Weights of a small GPT-style language model, trained from scratch on English Wikipedia: rotary positions, tied embeddings.
Each number is 500 + 25 x the weight over its row's rms, rounded and kept within 0 to 999. Layers, rows and columns count from 0. Numbers have three digits each. The size before them is the row's rms in percent of the matrix's.

# layer 7 MLP down (transposed), 1216x448, rms 0.0294, rows 19-52, columns 192-255
100:517505484478519495546498455496540488496493462516511510470551483488485475493521479426482507452531486515462507456493473523457477549510454527514510503478467476462478460531509503510486458511517534
100:521530499507510504521478500482482507513501522512492491503489526493491475460495510513456464478497530507532487541512504515493510467474499498561497514469492472477504506493499481490505461529502461
095:523534519516489487545474501523506489489522527515524482488521457508507538499487478491510523499503527525439476515523526528497480496488468447526533484535512491501537498525484497537495543515508500
101:516469508485520511490505528462490511488461455511466457497492520494536477483489496548511547533508521483486503515503499533502481470489527501526516519452519485515490486467491514496536490476484509
107:470498467472496473497486503508488513494522518517507509498502504496498470483499449496473507458491473454519450541519479491464510516519500495486515474487489492475521514503490491476514486474496474
100:479463517534500524477485522485511514523489515527464471506462540478488482565486521565488523496509557508462488500494489503485519483449477543518528478480499491515484506481522488529514468539507555
104:500480512524548483472500503555486509470534493509458496446532489496483473508522522476497527518455481543494495512488523474474537507513509538486496446445499481528513474495555460414540502504531506
103:459499461451478494552478525514564487527466538460510527517493487453500477516498530493485505472509539492487519481508536472505481509561532478542491484478500443460458486495502507514503520481468504
103:485524519490491463503528507507511504518477507552500544490486489501506453508513471492468526536519531464486501529512475516498536497511524545501483502479494487524507491515500507497497492499443501
102:489503523520524532532471517513521527446499500488491507473515466560518499505500486546487492489484499495505473504508545517526500530563481538499536495502513507544454459490442517506500494447497485
103:476527466506463517516521531463484482508522461494479465505486521504511471504515516466520506474503468528500490504540483559545568521497498499505479490532478505545495522500489510508500507517475501
101:467514484501494541485487499498509532507509501464502505525523488520528445565485509464485515437484491463530463538504466469536486516518456519507496461490507482493470523477509475458535491466521522
104:482480531525517465501489523491514501495510540500500485492486510480518476541503506492525517549508512522507495494480510490493533539525510520529500503535503516522502502487500455491490455525531504
093:518484458450446501520524537479464469554438508510474487502510488486528492492509468519546496484499526475495462537465475507523496500485506540476479492506547480482494488465488543452519512473514476
103:486495493538476501468477504473480524522558502524520542467506484528488498522495549513494522466523491519496497479495505481477502541512501516495504506538475500543472494508476522537473492492512442
096:498514515484501522469512484520514515508519483486471513489497464488537515529494514526525488511445513504508466493493519512501502479487480537522526523499473473515459509504489501422461476492522473
099:475497514504497511496542512512485494480507459536480476505467486500515533520456474463548474506494480491517511494510527523537472469493478493477513515465469445542478535540503499488500473501477484
100:481507485460469486545475497496494493484522480528482520481442541502491504515502470499469470521474485538489519484512472497476474513505479517525495500491522507505521548479512471490518466500474507
103:528531509480460485481488480522473521512488471533506482484502510505489485481546509484460518542492489514499501501539482525509538482492476504513529517459460480552514475514530503508497535491517496
101:521530530467471508497490531467485529518535507528490488500514522474511548498478494495478494540489511506524551489558469484477502515464484502491515524488500521502522509496539467477497527502541466
097:495477539477541481526495541486528504507421471479500520489518501442487550549446494491502508543530531473494500498477507533489532500506496473472528523460526484512536509516505544506499452490475480
099:493515448491512497511496483469480485498516522507464514513503487511544488547530492510489475510524461497501471539556511500568484491509548486537506480484510556551447541521492496492507484535514530
101:545516510490508493479528513547528532498459485535511502523525481463485491474479519502490554514507502501483491449485506487507472539491468482569529512474503495519515518518473460514517555471452471
104:514534474495482488515478486518540483472496549483501496474457486520515505474474541498518490477555502502477519569510515488487525481508499518520490516527524522476487522490471466528518513485456518
098:500505479475476498507528520544497444494471502505515531502507523489497471499453526497509476540516435473480507499469515515474497481465482463482467457512492553520529515510510483536497501529483451
094:521492523543510518503476524535491486476527445465523518550536515494506511502474485464528540529531492494505507510449493472515540506506483491457497523491529444468478504500488492471511473501498528
099:516468477488503540510507514465523485505482516514523486492484508527511518498541498533513518501474522540528458531587478483480500518523497512519519492512505461512486450515517483464489482492471502
100:485543485501476467492497468492523497450523477510467542458501527508503496469526528473477529496492537486508486484456477523505513507554494469509499493547478497491504515479487481498464474497488517
103:498516570505505512475536488488500493521462470530484533504462511507493510494527527496524475545524540538482548502543518494506491497535497489501472510527538456507555510504475546484551494545485511
101:533492474504495477503545502457485481521527510512488501479471508567526485473541469483473495489452515447470461494532532548494507465460512519529482481487467515524484537514477528495486497521522477
101:535494492516467506494525522507515517539518462522532454524508551499489544512464520528499515495481492507514518456519428488507510470522502510513498543475498455492520519500462469475512485458485516
101:499539486498554465520523462493526481540493447536580537490459529551477507527495499448454472567519482502520457524519458486465550544496526520501524487536502502511526487508522486516497522504491485
105:543520547519533496494505500512505465483489499538496543444454482522525487505508485522495464527479538493483481533470501477531528481506523532495487472526527516460483470511541511521503488514487499
101:478550502515466462508527477485470480487463513547442484484493497537508521480492524499549456505462480513500547485530523476510475484524515505505485461467509511529487483493461472461511487531504496
# layer 7 MLP gate, 1216x448, rms 0.0328, rows 20-52, columns 192-255
096:512516530474499524527477512476477511495479502492512514504494509510496486498523483551480509467517504519480502508526506543512521511511479522538524492506476502488457510500493488518521461468506455
095:543515486528483504482478500536524502485478411488456489493496521524516517460515532556505528517470468504507504482484466489517533493469473466470501546535509509483495496502441476525497496487489456
102:496537518482491498457519486518526513516453491523485524493461486515516521489532500543506519476489461503507520514481488524483521479505478459530503495478484495494501488490526491514503466473465508
098:501538510431505572492472500511526494507476519507487517554523492480568512502530503557536523524472483499559494470493478480523464457530488525482494508475472449535494478501511518527470570481473531
090:475484467539504454473531535496498474452528510500454471501506541491508452497449502531503513519473486506482468491544479517516506478499507499491506508505500493474463505532488487495485481473477488
106:523475531485489510492503560505473530468522546527529491539514483516496484453451457501524476510499539505505504485540477478446494501528485522494497516526520454466465473485536496493508452453500473
098:493484463517531512498488487476506457462519499522471490456497497485500537511466508491511523531480467463487553467477469545506516518462485479502483486525515514477522520523494542482535513499558515
099:531523492480487513490489538507496499510511493524509502482518431493508514505566471478505511504498494447475516510493466482472521467504487513507445536474494446494500468495515507504470534504473497
097:516513509507476544466495516475496460511518502516483527518478500530520464486464475505495524491501510500472521515505442517463493507498490483490507488514507481517474510543526550489537483505510476
104:491504491476474536493515495489480477473482499536454459509469491498531504489490490471509543468496556472549499460549474511510478510486457513523484486528492496498481526524518512515460528521464522
101:462498518547449472496517548476493513492440467483496501517530532525485513504507504514500499463483536447488492490514440512519530509483465521554478473524490487508495497515479495507469536458525486
104:480496479494535469513488464498548482511469493486525514534518497484509520494498470508536495468483531479501476515472506533525554445468509490532510506506476495470510533488521495522501512499516460
090:542492488456471492533489494469494466513445528532490491518506459527534495508485453547529547508473531473558521486488468495460528480477480524508523485485505489523484509502525525475507537504497500
100:458513487514510488497513528455533491486524483482500494501502494508552516518515512496460548436479494501504483509541538515458485514488461515526455481535444494569515481492503501471510544509528511
097:492521531477473476506503501460501507521482521493448514492494464515519497490514495506510501488460490543466515483475524473550517523469477518536503464487532443488480524479542485491530461496488486
097:470497510531523522455512489478507456486497497510494531495445482497491512492541504512509512453489552483487526462509554487479491522486494537488439451514457479511525529504459495512530490511465451
098:490498521526465517543503513545481517505461481509514513493532455463518528486465486528479477550474506522504526489468465490503445523557518495517469511460496468497474503501499476486517485490479530
107:448506492512481553551529494498516548507438498513481497480500491488494525471525541482493500524483559509494520501484482471490476521464485500502515496502526497459516535465496536550535533511509498
096:525501486510481497534478515505508532540475474475521548529466500475524449485531469526523528510465476496529501517445536532506490452502488502495484527442475488512495459531501549506497506488476561
094:462533437562494503495463453520543508500489493504528506504526550524478484533557547491506534507488472467494489484525457506488480500500501523462505486502529455491512482513492469535482495435530508
103:512484506464476541504500518511510458507475509508519518502475484473467470537544486508497536533516515487523489548531543474471492490474530545475507527473528442483542486515525501491482523532518445
105:514505450483464557450510494537527526519512532472533488519514489442534461550433493449549500504465517473507506501499485461490501467479502523479471535476501463449496505531495489551480493494475518
106:495462501454494492481455489500534468501457471511527512490500492475513489502486521511487491504467517503552517523472525510492512504499511536489480482515509490564561486489520495505502482496500516
097:498495498476469516517520484481519496466490466511499500450494479410454530533456475472504460548529527476490486509553536501477472502506545515544483547468492496514486455475510460504485494523494539
096:511478539466454546515526488501487534475493541518488475504469491503506489473504500481526483519446533546542527516542472478543494495503523536521474497532503495543503499492451466487486478477457515
099:498497475515509513460523526488528540534472477514480457520487531467509503507509482533485553487510503500455521580462516504488537528488480491475464502483523503483492488519503476539422478438480508
102:482467475481559501519486485526510515525502486499487566562532514498531479504461510520530493488488493524486494457487482505513492438501480547498493541508476500503528478530499529497551519483504499
103:518534493507510513431521511504528495504504483508500478531457447477519530528537491484507512535470491474471512462513474468523543479477450506530495536461435519512517444492505494481489477510472508
101:510476485532479489526467536480546525457519529480542524494429464513554571485459538515491502495497499499508471416488505497480433498516508483494499524475535495531494465512451476468488498459505504
098:537516441530492483500536521454530504486515494498499527542476511461527497530474496515538480519470492518524497521499514498495513492508502502469479503497505481521541517542494529452495476488495474
103:506474515554493501516487494534498468502472477500489511488502496477462512471492493479484561549489478542486495471535445490523508522495510519490502521448506459498515481491474480510487466477488523
109:554505470485495541506463507506577482508526538524489496471487506481496483502512492514495524488497512535494518490513509447484519468509508472473433520525522476498509467523483496465491471510489508
099:523494533531469510494532489532537515468547496473516523499505480501511500492543495504537501510477484557506534465516513500510504515503482462562511457500491504488500500490550468517544515504484520
# layer 7 MLP up, 1216x448, rms 0.0315, rows 20-52, columns 192-255
100:506514457503495491498462510487489520488503527543430524504522478478509551520475526520522520475468485533526505510499552478485528467430485508487505544463469502450511497507522537506508494542501507
096:505538525536522469482481490494504451523499488519502492496550498475487481483464475492504509573483515506483480470482528553484511486518514470510527501490537441486497507497498476481509523485502461
102:494499533482516493535515476524515532478474491556560486470528512495513521569496485464507529475468553483489499518498492469510466520516495535525494494485521478532507470533486497478509477484472496
106:467497484480495504518480471518502506535497500514468537490507529481561489480519490495485559477508502492508466517473409507525488491508526505525538504516478488503529496525510530489532528489528506
096:524486496487516485515510529464541457490501486494523498484532522513496480521474516535523533508486515525485462508492505498520492510495502515487468512507488514492483514494521524489514448523499463
103:494471518474536536491475512481491549485509497459503464513466489500504482515522486506496526526437532516531525523478456465518502498515479462488476484511514503496539493509507529535538493466490541
102:456507521491484469480485501506488491512457497534519537497526521463489485528496502444542494455512481488527522527476502526505528494474515486492504489533492542525480502586517517511488486465540509
103:519455502513494460502449525485533467541494505493483510494522498526540473458470470525484517493453524507517481527491523482539495546483503481541479477460514509542550516513440509500497479464510519
102:490483528480539492484515501461524475480509465537562546510488512481476484501535535535520474488547458451487527474477553532502511517509489495493480516541497474532530501471511524552482482507536499
100:484509499517504511516537478492546493534540505516471491507474497511470522521521507471524509486541483500502541487514531486474493510524503497492467504476481484512499481521465548501514572508469540
104:545474539492521524486505520480484505488508452453519510499487481483503499524527503504499567522500514487520518508519550471464499511526487499479466514488493504515526464518492530460470413543522504
102:456492512508495490496468481544492506448488506496511488469503535497520518518531473479518565446492537522499490454495453493495433502522482521512525505484454522503473466456488504472489483471526470
095:472549492477496506449485534534495480516455449530524507464519534476472469487515531492521501448551452511497480542489533505506495553511494485531472529525550488537533499492487499489488488477537492
103:497511532464480488511518506497472550529482515456501500497539500522501481509488545551507482521467513517479534499537526506495495528487554519571463494529469518470496536536504522471528462528484479
098:536506482507518481484472458522467471484493546489470431512555486509470519489514476519513515514507477514473473548538499490537471505495478528504534460484471489443495486453510497484523541477485484
097:482474541530499535504500518537504483460489484489477481488516503455504480482508498517461463481481511531520518544512525550539498491529456503510446499496493548504531505543503486449515473528485516
099:492515503492530454520466441517509517564479550553518526503522504487525496480481519499495463476486540518496522493523506492493501537555498487488488436482467517534459489534484450522481456530478526
102:480488521499501498458473476471537446432554541472496494537510481515520522499529470512512484464487541534515496444528523514543492492480495502485504487491490477528531508494508517483471510544498494
101:493465507498475492511473485504510498530516518474481460512463505458510527481463499522515539480507490513480534504499504525465487535497518490442523520444484503514508520522528483500492500504525504
098:498475498454450480498502527563535457491445467485514507481502508484529491499455490498502487491477465469486504475473489534529505477506484507498480479540510505518490507471486474529500482469545512
101:499549429517484505536494526547518468494489514501520513500507498497431504530556502462499433495476517520466486515484494484488477459496523513482458491503468515481431488484529532481520555497486529
101:463493524484452491495498527509515546505499432513508534544480487511507503460539507497539531494523522527490489499527476459551524480440504504497506499529479519504434501526495499496516533516484474
101:485549505502504513505481484475503509513515546503512506499486487437479479485508479502462507503543499519488474461515557543455528534500506565496538502470506516487536534503539469527481522518496516
099:484490479501527522486453482546453483483527490548472494488556514538529537514466463481495488505453536509520499523496518515487503465466548513494504485540518511477495477510508502502502471501467517
096:540511481462462487504531485529526507528488503512477480483538485529452520479480466517534505485503493512466505465493530449510501504494474525487473444521479535514506521486509533462479465498472486
099:503484488445523506488464504518472509515490489524494504548530487489499506535483518484507495510531503492491449510544530558481520505471487497567523486490494446503439529465511514507518505506497474
101:438466547511523467530481545504537518488519535537503501480551519498514517496472529440493502463494478486481544470523496527482507469507502485477466463486494518506496501487508501503499532511469514
101:472460524474532535506516540547462495503519491494539506539520473488548502468537449493510510487472517539504550466551468534511504495503469497479464529497500524519497505508495504512508434494468523
098:514531560523481511506419534470526492492518500511468567475492514509470530454463454496533485544529468540498487493493502527500529515521499473524465477504486526492504466504491489499493524517453506
101:531487501491520488469509502528506473541497528517496461494514497511530556499485489521474515512466479497497474444510486463504498493491447523494465476497539474508449540494456456516459526453449536
099:509533525472482488504482561528458508534500486476536475487486518463495500530543501481516462478541490528486516494505465557513521482503438518453552498485490461530490550494532441540518489480475537
103:518510484519519463495495487514510457521479487480521487519486489498480441511471481522491458486514489450471498498503494501518467515537454530475476453505522502503505499510539514516440488506480493
099:478530448532497541490576531525499522456497503499494467463488529519549481516539523522509486500465487486510518498522497498534484547469481495548498518480526490493473483459457545517514499498524505